Part of a small language model's weights.
Size: 10 layers, width 640, 10 heads of 64, MLP 2560 GELU, vocabulary 16384, 70.2M parameters.
Architecture: rotary positions, biases, untied embeddings, normalized queries and keys.
Training: a variant of Adam for these matrices, 7280 steps.
Each number is 50 + 10 x the weight over its row's rms, rounded and kept within 0 to 99. Layers, rows and columns count from 0. The size before them is the row's rms in percent of the matrix's.

# layer 4 attention query, 640x640, rms 0.0171, rows 414-447, columns 0-79
099:57 40 57 43 47 44 61 67 50 44 59 75 30 47 58 51 54 45 47 51 44 62 67 50 41 50 54 46 66 53 47 66 52 62 54 45 41 50 52 60 50 57 37 48 51 69 42 54 66 65 49 59 55 56 57 53 41 48 33 29 43 48 45 52 34 59 52 45 46 42 53 55 76 59 61 45 62 32 46 42
103:40 47 51 58 58 45 47 56 48 63 46 68 50 46 52 56 55 42 44 34 47 46 48 40 59 51 43 76 41 44 46 26 48 53 63 34 55 44 47 47 48 56 38 31 55 78 45 52 49 47 57 49 38 51 58 54 52 46 36 56 48 50 48 50 30 56 40 63 56 50 37 58 68 72 42 54 40 41 31 57
097:55 63 62 45 78 53 47 60 52 53 46 52 63 32 55 51 66 46 51 60 60 56 58 33 53 50 54 47 36 45 49 60 52 39 62 56 53 49 49 41 46 43 57 65 61 66 52 54 73 43 53 56 54 43 44 56 39 52 74 57 32 33 35 45 46 45 56 41 39 54 42 73 59 53 52 56 44 54 55 53
101:49 43 54 49 39 56 51 41 52 53 44 44 60 61 32 44 55 48 46 53 44 53 41 46 58 53 49 54 44 55 41 52 37 46 54 48 42 39 54 59 56 53 51 41 59 38 46 55 29 53 51 30 63 44 56 38 42 57 57 68 47 46 55 31 37 59 58 50 57 48 76 44 62 28 55 52 50 37 41 50
099:47 36 44 56 63 54 50 60 34 42 40 60 55 65 65 46 59 38 46 39 74 46 46 58 59 43 48 53 34 44 41 55 53 55 55 46 50 45 57 53 37 33 47 48 53 55 50 48 50 53 64 44 36 51 52 53 48 47 47 51 61 68 57 58 56 48 52 50 53 40 64 60 57 35 35 57 46 39 58 44
113:50 44 51 44 55 45 39 39 62 38 45 24 46 68 62 52 61 63 49 52 61 61 52 52 36 41 48 54 60 66 36 41 38 51 38 53 42 55 62 50 44 40 45 46 39 50 52 58 37 47 45 55 26 48 49 30 57 47 30 50 34 52 49 54 58 62 66 43 49 48 63 49 67 52 58 56 64 46 48 53
111:46 63 54 35 58 66 50 44 55 52 56 52 45 44 63 44 43 51 48 82 56 30 46 61 48 39 53 45 37 56 53 48 50 44 36 39 64 32 42 50 49 47 41 61 68 53 56 48 41 36 62 62 40 45 47 43 47 45 58 51 62 48 57 53 65 46 40 51 54 57 39 57 56 53 45 67 45 41 50 41
099:36 51 42 33 46 37 57 41 49 57 40 49 46 63 54 45 44 49 55 57 61 46 56 44 29 73 55 63 56 54 50 48 45 31 51 49 54 44 45 28 49 55 58 53 36 61 58 46 63 52 50 65 57 41 54 43 48 45 57 35 43 45 58 50 63 56 55 22 46 44 55 53 39 67 51 48 61 59 51 41
092:52 43 55 42 65 56 51 53 67 59 31 35 53 46 44 55 66 46 54 41 57 60 54 64 57 36 46 66 59 52 37 43 43 54 52 40 58 57 60 47 49 51 37 63 75 55 49 49 56 50 65 62 36 56 63 49 67 45 39 64 70 54 48 41 59 46 65 54 36 45 35 47 35 46 31 55 53 39 54 46
103:59 40 59 53 41 51 56 39 47 49 52 61 35 35 58 51 39 54 58 49 39 52 50 44 59 44 56 46 32 56 33 51 46 42 58 48 46 56 35 58 38 45 36 57 55 53 38 32 30 47 67 63 40 67 56 49 48 49 58 43 53 44 61 57 55 58 56 48 49 64 58 41 54 52 44 57 58 63 59 43
108:58 48 55 56 47 43 44 43 48 49 34 52 41 52 42 57 50 61 57 38 50 47 38 31 32 37 53 46 55 48 43 42 68 54 68 49 43 54 57 51 28 54 46 58 53 52 51 40 39 52 54 49 66 54 59 45 51 52 64 52 59 61 45 63 41 41 59 53 47 53 10 42 53 48 53 46 58 51 53 43
105:52 53 61 41 35 48 52 58 66 52 56 57 61 44 66 39 58 50 61 56 38 37 51 56 42 32 47 46 41 53 46 32 47 48 82 54 64 61 52 53 51 50 52 60 45 39 47 32 46 61 54 61 51 53 38 51 37 51 65 62 60 43 53 66 28 47 55 58 65 41 38 40 52 44 44 42 43 48 65 52
111:45 47 37 46 65 64 64 51 60 53 46 44 46 56 45 40 74 58 31 50 48 32 54 44 55 50 56 53 55 63 66 61 55 60 56 37 60 66 44 48 44 48 72 49 66 51 52 79 36 51 32 44 55 54 49 39 46 54 68 35 61 52 46 63 44 53 48 42 48 43 41 61 65 50 51 57 65 59 64 55
106:51 47 63 34 49 47 44 55 44 50 59 49 54 65 46 55 41 64 34 41 46 44 46 44 48 66 42 38 59 41 49 46 55 43 52 62 60 64 49 48 51 56 47 44 52 30 34 53 51 57 59 48 31 65 33 53 55 44 66 55 66 55 53 48 52 42 48 46 51 50 49 44 56 53 42 57 40 78 60 74
098:34 51 46 48 61 66 44 51 45 49 45 53 34 52 44 40 69 46 50 28 49 50 45 42 49 43 51 52 63 62 55 34 42 64 52 53 55 52 44 69 48 52 43 64 51 49 28 57 41 62 45 60 74 54 56 51 56 50 55 76 34 54 40 37 43 44 66 57 52 58 57 54 50 57 56 42 59 46 53 53
101:24 48 61 38 47 48 40 66 53 50 43 38 60 61 48 44 54 61 60 56 67 36 48 44 49 58 34 48 48 34 37 54 54 58 37 42 44 27 52 57 62 59 52 49 40 32 46 40 50 42 45 42 53 48 61 42 52 43 42 50 56 56 51 37 60 41 37 47 59 51 50 50 47 38 74 56 51 45 53 54
095:54 43 34 67 46 53 43 29 53 44 42 43 56 62 47 41 51 61 44 45 45 58 58 67 55 56 40 62 39 61 50 51 54 56 63 49 47 68 67 41 46 55 73 39 36 48 59 27 47 33 50 51 66 45 42 46 33 43 54 44 29 58 40 48 50 49 53 41 55 57 62 50 48 40 56 54 39 55 51 53
098:38 44 29 49 57 46 45 56 47 45 66 56 60 45 55 41 53 47 59 58 58 45 64 56 45 44 60 46 44 36 36 57 54 55 33 55 47 47 43 51 53 52 49 66 46 46 51 61 38 46 44 46 39 59 49 42 53 57 58 49 51 27 39 53 56 47 40 52 61 49 58 74 51 33 51 38 65 56 45 51
116:48 65 38 48 51 56 52 55 38 52 63 29 56 52 45 46 43 45 49 40 64 50 55 43 53 43 65 55 40 46 43 59 48 53 31 62 40 56 49 38 55 63 50 47 69 58 53 55 58 40 48 48 53 41 46 38 44 37 62 45 40 46 52 55 45 32 40 48 56 40 49 52 41 49 40 57 54 41 50 50
097:53 62 50 45 56 54 63 56 48 43 50 63 45 59 62 52 59 51 58 61 42 29 55 46 49 55 48 70 48 52 60 46 52 42 56 60 49 46 54 51 51 51 61 47 43 52 65 58 37 37 30 67 53 48 56 56 45 38 56 47 43 44 55 35 58 55 41 43 48 72 57 50 45 42 55 38 60 63 47 57
104:61 46 57 48 55 41 52 54 62 36 50 36 49 50 56 65 40 46 47 50 36 39 58 38 46 31 51 32 46 48 62 53 56 71 29 58 54 55 45 61 48 49 46 37 35 52 46 56 53 45 50 58 29 49 46 46 42 65 50 44 47 45 37 67 61 54 69 47 47 47 41 52 35 44 45 46 50 53 52 47
105:49 49 76 57 46 54 57 50 67 39 54 57 39 55 44 56 59 48 58 39 62 44 43 47 58 35 59 40 70 44 43 48 46 64 51 60 40 55 71 45 53 46 42 51 56 42 46 52 49 61 56 50 54 34 42 31 41 50 53 56 38 47 43 57 55 53 44 55 50 52 49 60 68 64 56 62 56 50 46 43
097:46 72 33 56 45 53 58 50 51 52 58 43 56 53 52 46 35 50 51 52 70 32 59 47 42 53 38 62 53 47 61 59 66 67 58 30 57 43 46 34 51 58 46 53 49 43 47 52 65 58 44 47 66 69 54 58 43 56 52 58 53 67 40 44 63 56 40 45 51 37 69 53 47 53 53 35 45 57 84 46
156:55 57 46 38 35 51 55 27 63 49 46 33 60 38 30 45 71 55 62 60 45 43 32 68 41 47 61 46 47 76 56 35 44 49 56 51 59 42 47 47 43 57 49 47 53 34 39 65 56 47 45 51 66 53 57 49 31 57 50 45 66 57 43 26 52 23 54 67 42 60 65 25 57 40 46 51 53 57 53 57
093:51 64 64 47 48 52 49 48 57 35 41 68 50 49 34 51 65 41 58 47 54 63 42 60 33 55 59 36 43 41 40 63 39 52 59 32 41 51 52 60 40 60 39 43 60 50 17 26 46 52 63 65 53 29 56 41 66 48 46 64 51 66 49 47 52 58 42 45 36 42 37 61 71 53 52 66 54 63 50 48
104:44 50 44 52 32 46 47 55 50 47 33 64 53 38 56 50 40 53 30 64 63 21 44 48 46 46 47 73 37 54 66 43 54 50 70 36 69 48 49 40 49 57 39 55 49 55 48 39 44 37 48 38 59 45 54 54 52 61 52 43 54 51 39 42 58 40 63 64 63 34 53 53 37 70 59 52 50 50 57 62
094:48 52 59 41 55 35 45 55 49 56 39 48 51 50 53 48 60 62 39 37 53 43 54 36 33 43 37 54 42 43 53 42 46 60 43 65 72 61 39 62 38 68 42 30 54 45 63 54 71 57 63 53 51 38 57 47 60 58 49 47 42 76 61 58 79 43 54 53 56 37 41 43 67 47 49 37 51 46 46 71
112:58 40 63 51 55 48 45 52 55 53 59 56 54 63 73 50 46 45 41 70 52 47 40 46 60 42 50 49 50 47 19 48 48 62 65 71 63 70 60 59 51 46 43 56 54 45 55 45 37 48 50 50 45 47 62 52 57 47 41 52 45 32 76 64 49 70 54 59 31 43 65 43 37 46 42 49 45 47 44 50
149:61 57 51 35 34 54 45 41 44 56 49 50 64 51 49 50 44 56 61 61 32 60 60 42 48 56 56 40 52 63 54 47 68 59 45 41 43 57 57 59 45 42 49 37 44 29 64 52 31 60 47 44 53 59 39 43 48 60 46 42 69 50 51 32 51 54 53 42 43 68 66 47 46 58 47 52 67 63 58 59
149:43 39 70 53 63 60 47 43 60 68 53 57 22 49 54 43 42 35 38 23 59 56 52 57 46 46 54 40 46 38 41 58 42 52 47 47 50 57 49 45 48 46 44 77 70 61 41 43 38 56 53 61 41 48 52 43 44 46 48 54 42 56 56 65 55 65 57 42 48 38 33 72 48 49 51 53 37 56 46 35
102:46 52 51 48 53 45 60 43 47 74 56 54 69 43 41 43 51 36 41 60 54 50 56 41 42 36 56 55 49 42 42 57 47 52 57 53 55 57 45 23 46 49 44 52 50 57 50 35 59 66 66 50 53 53 47 47 57 53 60 66 53 40 41 40 42 42 29 66 38 50 54 46 37 66 38 75 31 45 58 59
097:59 46 48 57 61 65 60 37 39 42 51 52 28 57 47 47 39 46 50 56 52 54 41 55 62 49 46 44 50 47 37 51 63 50 38 54 44 46 57 51 41 38 54 50 28 53 32 34 23 40 39 54 42 52 57 32 55 40 33 64 69 31 47 34 58 64 57 48 60 55 41 32 49 33 38 61 38 64 77 49
092:39 45 40 38 57 65 40 50 56 46 33 57 67 52 37 57 48 45 51 36 36 50 68 59 47 43 50 31 35 45 59 47 53 49 57 44 61 33 38 57 62 65 48 58 47 35 37 36 49 39 50 41 57 55 69 29 57 43 50 48 68 53 59 51 39 49 58 63 52 60 45 55 44 49 31 61 50 65 63 41
109:42 55 45 48 57 58 47 66 54 37 53 48 46 46 59 72 69 45 60 59 48 40 48 63 67 78 37 46 59 52 58 44 43 32 53 36 52 54 42 48 52 50 62 50 33 59 68 64 55 48 33 52 42 46 41 61 51 47 41 32 36 36 60 65 73 33 44 43 52 45 53 36 29 48 48 47 44 50 54 48
# layer 4 attention key, 640x640, rms 0.0163, rows 414-447, columns 0-79
103:46 47 33 42 43 45 50 59 37 58 43 39 52 59 52 44 41 61 40 48 51 46 63 56 52 50 50 62 80 45 37 80 47 59 36 49 40 51 51 49 47 51 63 44 51 55 76 59 58 68 56 47 58 68 44 57 50 52 47 43 39 50 68 55 48 55 45 47 61 56 53 58 49 53 50 58 39 63 63 59
108:73 43 49 49 43 64 51 56 39 44 61 52 41 47 38 52 56 71 58 34 50 48 53 44 64 49 50 37 54 44 37 38 41 52 57 66 38 68 55 64 44 50 60 63 52 55 73 46 52 51 66 57 45 49 57 64 69 26 58 53 67 52 78 52 61 47 58 38 55 55 69 57 45 55 51 59 53 41 51 51
101:49 62 47 51 46 40 39 45 44 31 62 62 39 53 47 57 54 58 41 55 71 61 39 46 47 51 41 53 65 45 40 39 68 52 52 55 43 63 40 37 51 59 51 26 52 63 42 43 48 39 71 41 37 52 45 63 38 45 43 51 67 61 68 50 45 61 36 62 47 65 35 61 53 61 47 37 30 61 35 64
100:62 41 45 62 50 60 55 37 60 44 70 52 62 40 58 55 51 54 55 50 36 59 55 48 53 44 42 44 32 52 48 32 55 70 67 57 52 48 35 67 46 51 58 58 42 53 48 65 47 55 55 53 37 52 54 51 42 54 52 50 59 53 49 55 42 36 44 41 35 67 67 46 48 42 41 51 55 57 62 65
106:41 39 63 53 55 59 48 45 56 60 53 54 64 52 42 51 47 54 52 63 42 65 50 53 48 54 44 34 51 46 46 61 33 41 51 69 50 56 53 50 70 40 49 61 44 48 44 49 50 56 48 59 60 56 28 44 62 64 46 49 46 40 57 36 54 78 61 55 50 35 38 52 42 56 44 45 46 41 56 34
102:55 34 54 61 49 42 63 69 57 61 55 52 74 43 40 57 45 38 54 25 55 43 51 39 34 43 53 57 59 46 44 66 47 56 64 19 51 52 29 60 45 53 63 67 47 64 33 59 44 62 58 55 75 49 51 40 68 73 45 50 52 72 50 57 49 55 50 59 60 47 15 39 51 52 51 46 44 54 57 53
110:37 47 55 61 47 52 50 46 49 39 39 56 52 31 45 44 57 41 37 56 57 54 52 62 41 30 31 68 64 47 55 50 57 55 46 40 59 59 42 47 47 36 43 53 48 43 50 55 62 41 57 48 55 30 36 60 66 63 56 59 43 62 60 62 39 36 56 59 50 55 55 29 47 57 56 25 45 37 49 46
095:35 43 36 45 60 37 39 55 65 51 58 59 63 51 50 64 47 59 48 55 62 64 42 46 64 48 50 32 55 48 57 53 53 58 44 39 59 40 57 30 47 52 29 49 38 57 40 19 47 47 63 42 49 29 52 46 42 57 46 53 44 48 60 51 49 46 41 42 37 53 36 51 75 50 51 45 42 62 42 65
105:65 37 52 52 24 45 51 49 55 32 56 58 48 57 57 42 40 57 64 50 40 44 47 45 49 42 63 50 65 50 50 44 45 46 48 43 33 44 51 60 58 47 52 32 66 36 80 56 51 43 56 67 52 68 58 30 53 60 35 36 47 49 52 47 50 52 50 48 53 59 39 49 42 61 54 68 54 59 44 66
105:49 43 47 56 59 44 56 53 45 67 44 42 41 48 54 67 43 60 35 44 55 56 72 47 73 41 47 46 38 48 56 48 63 49 48 72 63 54 53 52 67 51 37 52 23 64 57 52 46 57 30 42 59 33 38 60 61 55 59 55 49 59 58 54 51 54 40 55 56 47 59 54 56 56 55 41 51 51 46 41
106:52 49 36 64 70 52 33 50 44 47 50 64 43 60 65 39 49 60 56 33 70 42 50 47 62 60 41 54 47 34 46 45 66 46 66 38 56 61 48 55 38 48 62 36 48 60 66 46 50 50 55 44 54 50 59 63 55 47 58 50 52 32 47 40 51 45 60 57 59 50 47 56 45 62 53 57 36 58 55 60
100:49 47 45 43 47 48 67 49 42 54 52 55 47 47 50 52 57 46 52 65 41 45 64 64 55 50 33 48 53 46 60 75 63 42 52 44 62 35 46 59 64 44 43 53 43 44 51 57 41 73 50 49 54 60 32 61 50 49 44 55 60 53 49 50 68 44 49 44 43 40 60 61 53 49 68 48 45 53 63 54
106:41 62 44 70 43 48 51 41 49 42 37 62 37 52 47 36 44 48 49 44 41 50 43 66 50 66 33 42 60 35 51 41 62 51 65 53 52 52 68 55 31 51 63 67 54 26 53 32 44 51 36 58 63 49 31 66 34 38 56 66 20 66 46 32 55 31 53 58 50 49 49 50 33 47 51 48 30 46 49 44
109:62 62 44 57 46 48 53 45 48 48 37 34 59 55 52 38 51 59 55 59 39 43 50 52 58 40 35 52 71 48 65 44 55 46 46 47 66 34 49 48 42 49 66 56 49 58 44 58 47 61 47 47 47 51 61 51 51 31 54 49 48 71 38 61 63 46 49 70 63 35 50 39 54 47 47 37 42 40 50 47
105:76 58 46 51 58 48 56 37 37 53 46 43 60 43 70 43 63 45 45 29 50 36 39 58 36 43 44 73 54 49 63 36 41 38 52 37 58 45 49 40 41 54 50 47 61 54 67 39 49 41 47 52 40 44 58 62 38 33 47 45 43 41 38 58 53 27 52 70 38 48 47 39 49 67 52 49 43 48 59 50
098:40 42 42 76 57 55 63 54 51 39 47 50 45 48 60 42 45 44 47 64 36 62 49 65 49 66 68 37 27 71 63 39 34 53 45 46 45 51 49 47 43 45 38 51 50 45 39 52 39 48 61 46 52 50 44 30 42 69 54 42 48 48 47 59 54 63 52 36 63 52 42 49 67 47 47 61 44 55 54 58
103:41 58 62 36 38 37 41 51 70 56 56 51 48 43 50 65 46 56 29 61 48 35 36 44 40 49 58 46 44 51 55 47 28 31 31 60 56 50 55 36 66 53 38 56 49 43 40 70 62 63 52 59 57 58 55 52 53 58 42 61 37 42 40 45 59 47 46 56 29 20 65 32 58 64 42 52 48 50 46 57
094:24 37 45 57 37 66 57 47 47 47 50 48 45 60 48 80 47 58 49 54 56 53 36 27 58 60 53 41 45 38 56 39 59 61 62 58 53 44 71 49 63 54 40 78 56 55 38 46 64 54 63 58 40 50 55 48 53 58 45 77 45 54 54 59 49 45 58 50 37 47 70 32 47 54 52 47 60 56 38 40
109:43 42 52 39 37 42 54 49 56 51 42 47 53 44 48 37 49 37 54 59 36 55 53 60 75 50 40 59 63 73 60 36 29 55 46 61 42 56 63 57 69 48 54 60 40 44 51 50 51 43 49 53 35 69 59 60 46 54 51 51 63 44 56 49 39 47 40 55 63 58 36 36 40 47 50 58 57 42 52 57
099:34 49 63 42 63 32 55 29 44 37 58 42 52 38 44 45 42 54 39 43 55 52 51 49 45 45 53 37 25 58 34 58 51 52 54 45 67 55 43 35 50 29 32 36 57 48 58 50 43 48 51 45 50 38 44 50 60 48 52 48 55 51 56 37 53 39 32 53 26 57 54 44 52 50 43 38 49 46 49 44
103:43 47 39 38 47 46 42 47 62 64 56 58 39 49 48 55 39 49 39 61 53 54 36 42 39 49 56 42 39 15 49 63 39 46 55 50 49 60 45 57 53 44 58 47 53 45 49 54 55 60 60 63 63 33 50 47 26 49 49 56 59 46 49 55 26 52 48 56 55 35 45 62 41 59 48 27 63 61 67 48
099:41 58 47 60 54 72 53 69 30 73 52 42 57 45 51 53 45 55 61 50 44 38 56 33 56 38 44 49 61 42 55 48 49 58 63 44 40 53 78 50 60 46 67 65 50 51 63 50 50 47 56 53 53 63 28 50 35 48 58 50 50 42 31 47 64 63 52 48 51 55 35 57 44 55 60 50 47 61 57 56
095:44 57 54 63 56 60 64 53 66 42 38 66 43 63 53 50 57 52 37 75 52 57 33 64 47 58 64 45 47 49 44 39 40 43 48 79 33 48 60 48 42 55 31 46 46 59 44 29 50 50 43 51 45 31 62 58 46 51 68 49 34 50 51 33 56 34 59 62 38 39 58 27 28 70 58 53 52 72 38 60
107:50 62 44 51 55 32 73 26 50 42 48 59 67 61 64 48 51 57 46 55 55 46 60 45 53 64 55 49 42 44 55 36 74 60 66 40 57 48 42 46 20 59 56 43 62 43 42 55 48 54 38 58 34 50 60 55 58 46 60 51 54 37 44 40 42 42 60 51 47 46 70 42 53 50 52 50 50 44 50 61
102:67 41 30 44 57 40 54 39 57 54 61 56 46 56 59 43 37 64 51 54 70 53 49 33 54 52 67 52 54 51 59 52 54 65 40 64 57 54 32 46 55 59 56 43 51 48 55 25 45 45 70 53 45 60 40 64 57 55 56 37 53 49 67 59 58 55 53 59 53 44 53 46 44 23 31 59 40 51 55 63
102:57 55 43 50 52 53 42 46 50 34 52 60 41 44 38 41 61 52 43 61 55 50 34 38 57 59 45 40 57 53 42 48 43 49 47 66 40 60 36 65 37 41 58 47 47 64 62 56 42 53 50 43 30 47 66 47 57 42 45 70 41 56 56 67 53 52 53 50 48 65 56 58 52 61 52 44 52 53 57 56
102:70 49 43 51 69 64 52 54 59 32 35 45 44 66 61 47 47 55 57 48 53 47 51 29 36 45 46 37 53 59 43 58 61 55 69 53 31 52 22 55 45 55 64 33 55 60 48 57 38 36 64 48 60 51 40 60 57 38 49 34 54 50 43 47 55 49 46 56 61 36 48 80 54 50 44 56 56 56 49 47
111:41 56 45 66 11 62 48 42 57 49 54 41 61 62 54 50 48 47 47 41 41 49 48 34 54 43 40 51 60 39 37 41 56 48 63 53 52 39 63 42 30 53 35 44 58 54 59 44 51 56 58 44 42 60 56 38 56 53 50 49 51 63 46 40 59 55 70 50 68 53 34 56 43 40 47 57 48 49 51 47
106:68 76 33 73 59 32 52 41 47 56 32 51 51 44 37 52 45 54 58 48 53 40 48 51 48 53 48 60 56 54 58 62 48 54 49 42 55 61 54 55 64 41 51 46 39 38 44 73 44 56 35 43 50 46 59 59 46 51 64 60 46 71 40 38 53 66 61 61 42 74 52 34 49 62 57 60 48 50 49 64
104:52 42 71 69 42 61 65 62 51 33 55 63 55 63 47 72 42 53 49 59 65 51 48 33 55 44 56 62 66 47 31 51 50 47 55 59 52 57 69 66 61 57 58 56 34 54 67 38 52 29 68 42 55 50 46 60 54 41 58 34 54 35 58 56 45 53 39 39 55 58 51 50 50 65 40 61 56 53 47 37
103:48 51 64 45 48 49 52 66 50 41 53 52 56 57 57 52 48 52 49 57 43 44 48 64 42 48 33 37 43 74 54 56 37 54 37 43 46 36 50 64 52 37 35 61 71 56 38 48 50 53 46 65 40 62 61 42 60 53 46 43 64 58 60 44 49 48 45 60 44 49 58 57 39 53 55 31 42 37 57 33
113:51 56 52 54 51 44 43 56 49 64 55 26 60 49 45 48 57 53 40 41 58 56 51 56 39 57 52 56 40 43 60 56 36 56 50 39 71 50 66 61 62 39 44 57 51 44 35 45 48 44 39 70 56 35 59 39 57 44 42 44 42 52 42 62 23 51 62 49 55 36 55 36 39 60 61 34 33 57 58 49
096:41 56 50 38 44 40 59 59 47 38 59 54 50 41 52 46 55 64 73 72 53 48 52 63 60 54 52 54 58 56 62 47 44 43 30 51 56 46 49 57 43 49 45 46 37 31 53 47 55 50 43 57 48 44 37 39 56 31 34 34 49 51 49 53 59 63 39 55 49 50 58 57 54 68 54 58 24 67 53 42
099:56 60 62 41 51 59 69 55 46 59 59 60 42 44 32 53 33 43 33 44 40 62 75 58 53 42 52 52 32 59 44 42 45 55 48 75 56 49 42 44 55 40 51 42 53 57 55 46 50 49 37 53 57 27 52 43 65 74 67 36 55 64 27 42 58 55 46 69 40 45 38 61 66 35 63 36 52 58 73 53
# layer 4 attention value, 640x640, rms 0.019, rows 384-393, columns 0-79
111:51 50 48 47 42 59 52 55 43 52 42 60 54 61 54 55 56 51 58 49 25 42 39 28 56 61 53 57 57 58 49 46 44 44 44 55 48 67 63 70 66 48 33 57 36 63 30 52 37 51 46 41 39 58 48 43 53 35 53 41 40 49 38 46 40 51 61 60 57 50 50 38 54 40 61 49 46 54 47 53
119:56 45 46 70 66 50 53 45 46 46 61 32 56 41 64 30 64 44 52 42 77 47 50 43 55 53 63 48 42 58 48 52 58 46 43 48 67 38 56 35 45 56 28 45 47 40 44 44 57 61 54 35 55 47 46 25 44 57 46 48 67 40 60 68 51 49 40 47 52 49 54 57 49 35 54 47 64 60 44 61
098:40 33 52 40 59 43 50 46 44 64 62 44 58 52 25 65 30 44 41 49 51 52 44 61 42 42 46 63 51 35 43 54 53 51 33 51 37 49 48 41 52 23 70 49 58 54 49 46 48 43 47 61 68 66 53 40 75 51 55 45 35 47 54 56 45 39 52 68 50 51 50 52 52 65 55 51 60 42 42 42
104:41 59 36 69 60 64 44 47 46 50 51 57 50 65 53 57 55 53 47 48 38 43 56 40 48 51 43 44 56 53 43 36 48 54 58 62 36 71 50 46 53 52 63 47 60 60 37 57 39 45 46 54 49 39 58 33 58 50 60 43 46 35 46 52 44 60 38 66 58 40 48 62 61 50 56 56 60 53 60 55
104:61 23 47 40 52 34 55 58 55 58 51 53 63 43 66 40 31 45 34 58 42 51 58 54 54 43 42 53 55 43 40 63 52 49 38 60 59 41 50 33 37 34 44 63 43 49 30 45 48 75 54 53 59 47 50 57 38 68 41 60 52 44 63 52 53 37 36 43 44 35 57 52 26 48 30 67 50 46 48 65
104:52 55 38 48 32 51 59 50 49 60 64 37 60 55 48 69 50 56 42 51 52 56 42 58 49 63 51 52 50 46 44 39 52 38 55 56 49 37 40 50 39 45 42 36 82 48 34 49 54 44 60 49 66 57 36 37 42 58 32 58 48 47 44 56 51 45 63 44 49 29 75 47 42 54 58 55 42 60 54 35
108:61 38 50 47 53 70 55 41 64 82 36 61 38 36 46 60 61 56 56 46 54 69 47 52 41 63 53 56 72 29 45 57 53 50 51 48 52 39 47 46 52 28 79 53 51 61 66 60 49 33 33 39 51 41 45 34 49 52 41 58 59 58 56 61 53 38 49 41 41 44 37 41 55 49 37 53 57 37 30 36
108:40 57 63 55 49 57 46 38 58 41 57 42 48 46 52 52 51 70 42 42 23 41 41 50 63 46 56 42 49 43 54 54 55 39 56 42 52 63 52 53 45 61 67 44 59 64 31 52 54 63 50 58 58 52 47 49 44 47 69 53 50 70 38 57 55 65 51 55 57 64 55 53 43 52 56 49 54 50 43 44
104:38 58 66 49 44 81 61 57 50 62 29 59 40 45 37 46 40 57 49 48 45 53 36 43 56 64 45 44 48 40 50 44 47 52 42 54 48 55 46 62 44 53 37 51 48 70 84 25 20 36 46 67 51 52 51 25 63 46 38 36 34 67 50 39 47 51 38 35 40 54 60 41 49 32 57 51 38 51 61 57
108:63 48 55 73 42 56 45 55 53 41 30 58 49 53 67 34 58 64 52 61 24 49 53 57 63 41 46 67 56 56 53 50 40 52 51 54 52 81 65 57 48 60 46 59 49 59 47 60 32 75 51 59 49 45 56 47 33 51 51 45 50 50 56 51 42 50 29 49 57 52 60 52 44 51 50 50 41 49 52 58
# layer 4 attention output (transposed), 640x640, rms 0.0313, rows 384-393, columns 0-79
124:47 45 56 64 59 46 36 63 39 53 53 44 56 62 50 49 51 47 52 55 19 46 42 35 53 56 70 57 52 52 47 45 62 57 38 48 55 70 53 58 50 57 38 51 37 52 60 62 63 47 50 52 49 52 56 53 52 49 30 48 39 57 33 58 43 51 45 60 69 52 54 45 60 59 40 35 58 57 36 56
127:61 56 48 64 56 46 48 39 41 49 45 68 56 46 70 52 62 42 43 48 53 54 58 25 46 61 81 57 44 65 49 61 54 47 51 49 48 39 60 35 43 48 34 51 35 50 59 48 33 43 42 47 48 55 54 24 42 48 50 58 52 75 48 53 67 41 60 32 38 50 44 44 55 52 38 48 46 65 60 51
106:35 53 44 45 46 50 47 43 50 59 61 40 43 70 48 51 62 48 42 34 73 46 36 72 35 46 33 49 53 28 46 55 61 72 38 55 54 51 53 51 52 28 57 44 58 57 45 64 63 45 55 73 50 43 60 46 63 74 48 55 50 37 55 58 57 58 56 65 51 35 58 57 55 50 60 53 45 61 55 49
119:44 50 32 47 44 62 35 56 52 44 37 56 63 66 32 46 66 42 51 63 46 57 48 28 66 37 57 48 35 60 55 45 59 64 50 44 33 42 49 57 55 60 63 59 64 55 40 53 43 56 32 70 55 57 54 60 42 63 50 59 51 45 44 52 51 39 47 64 51 46 60 54 32 56 39 26 57 57 44 61
112:47 57 79 57 47 43 44 37 58 49 59 44 50 42 64 47 45 54 45 45 55 40 40 53 36 50 38 55 50 50 56 58 41 53 56 60 51 51 51 37 51 27 48 53 59 42 53 40 53 59 65 61 47 65 65 59 57 55 57 52 52 43 69 61 62 41 49 50 53 55 50 55 71 52 64 77 51 41 76 39
109:58 41 44 44 24 52 46 49 72 54 44 61 60 56 34 66 49 43 48 48 46 40 48 52 59 54 29 41 53 59 50 57 53 24 43 54 36 33 47 59 61 47 56 47 67 47 58 49 36 45 48 43 73 75 29 42 44 56 52 36 66 38 42 25 39 73 49 38 63 29 64 40 43 46 57 45 48 42 57 29
117:47 51 31 61 52 53 48 30 64 39 25 61 41 53 62 44 56 38 62 49 47 71 46 58 54 55 41 46 74 60 35 48 55 51 55 49 53 28 48 51 48 35 50 57 63 49 62 59 61 48 46 38 56 39 31 21 44 61 41 52 45 33 54 35 36 52 68 38 36 31 42 54 56 47 34 60 66 47 42 39
114:54 66 39 43 37 55 65 51 56 35 45 57 52 43 53 53 25 48 42 33 31 40 50 72 61 52 50 47 58 57 54 57 62 42 50 54 37 45 42 56 57 48 60 56 48 50 54 55 56 53 61 39 72 47 43 34 50 40 64 53 38 55 44 60 61 47 47 44 38 47 51 35 58 48 62 42 52 58 45 50
118:50 47 57 59 54 67 34 60 48 39 33 58 42 49 46 52 42 50 54 31 48 49 46 51 53 58 32 39 55 35 53 77 40 56 58 50 50 58 44 68 37 55 50 57 54 57 50 44 48 50 54 54 50 39 40 51 37 48 40 53 24 36 53 59 49 75 58 56 55 41 50 57 46 51 33 51 50 43 42 46
119:51 58 74 62 53 40 36 55 45 49 61 36 54 36 45 54 47 52 44 66 30 27 56 38 56 44 46 61 55 55 48 53 34 42 51 59 48 65 56 43 57 52 49 62 46 50 44 34 39 72 60 57 41 57 72 37 72 54 47 52 50 36 60 62 55 42 37 48 55 53 50 47 55 67 68 46 53 25 71 34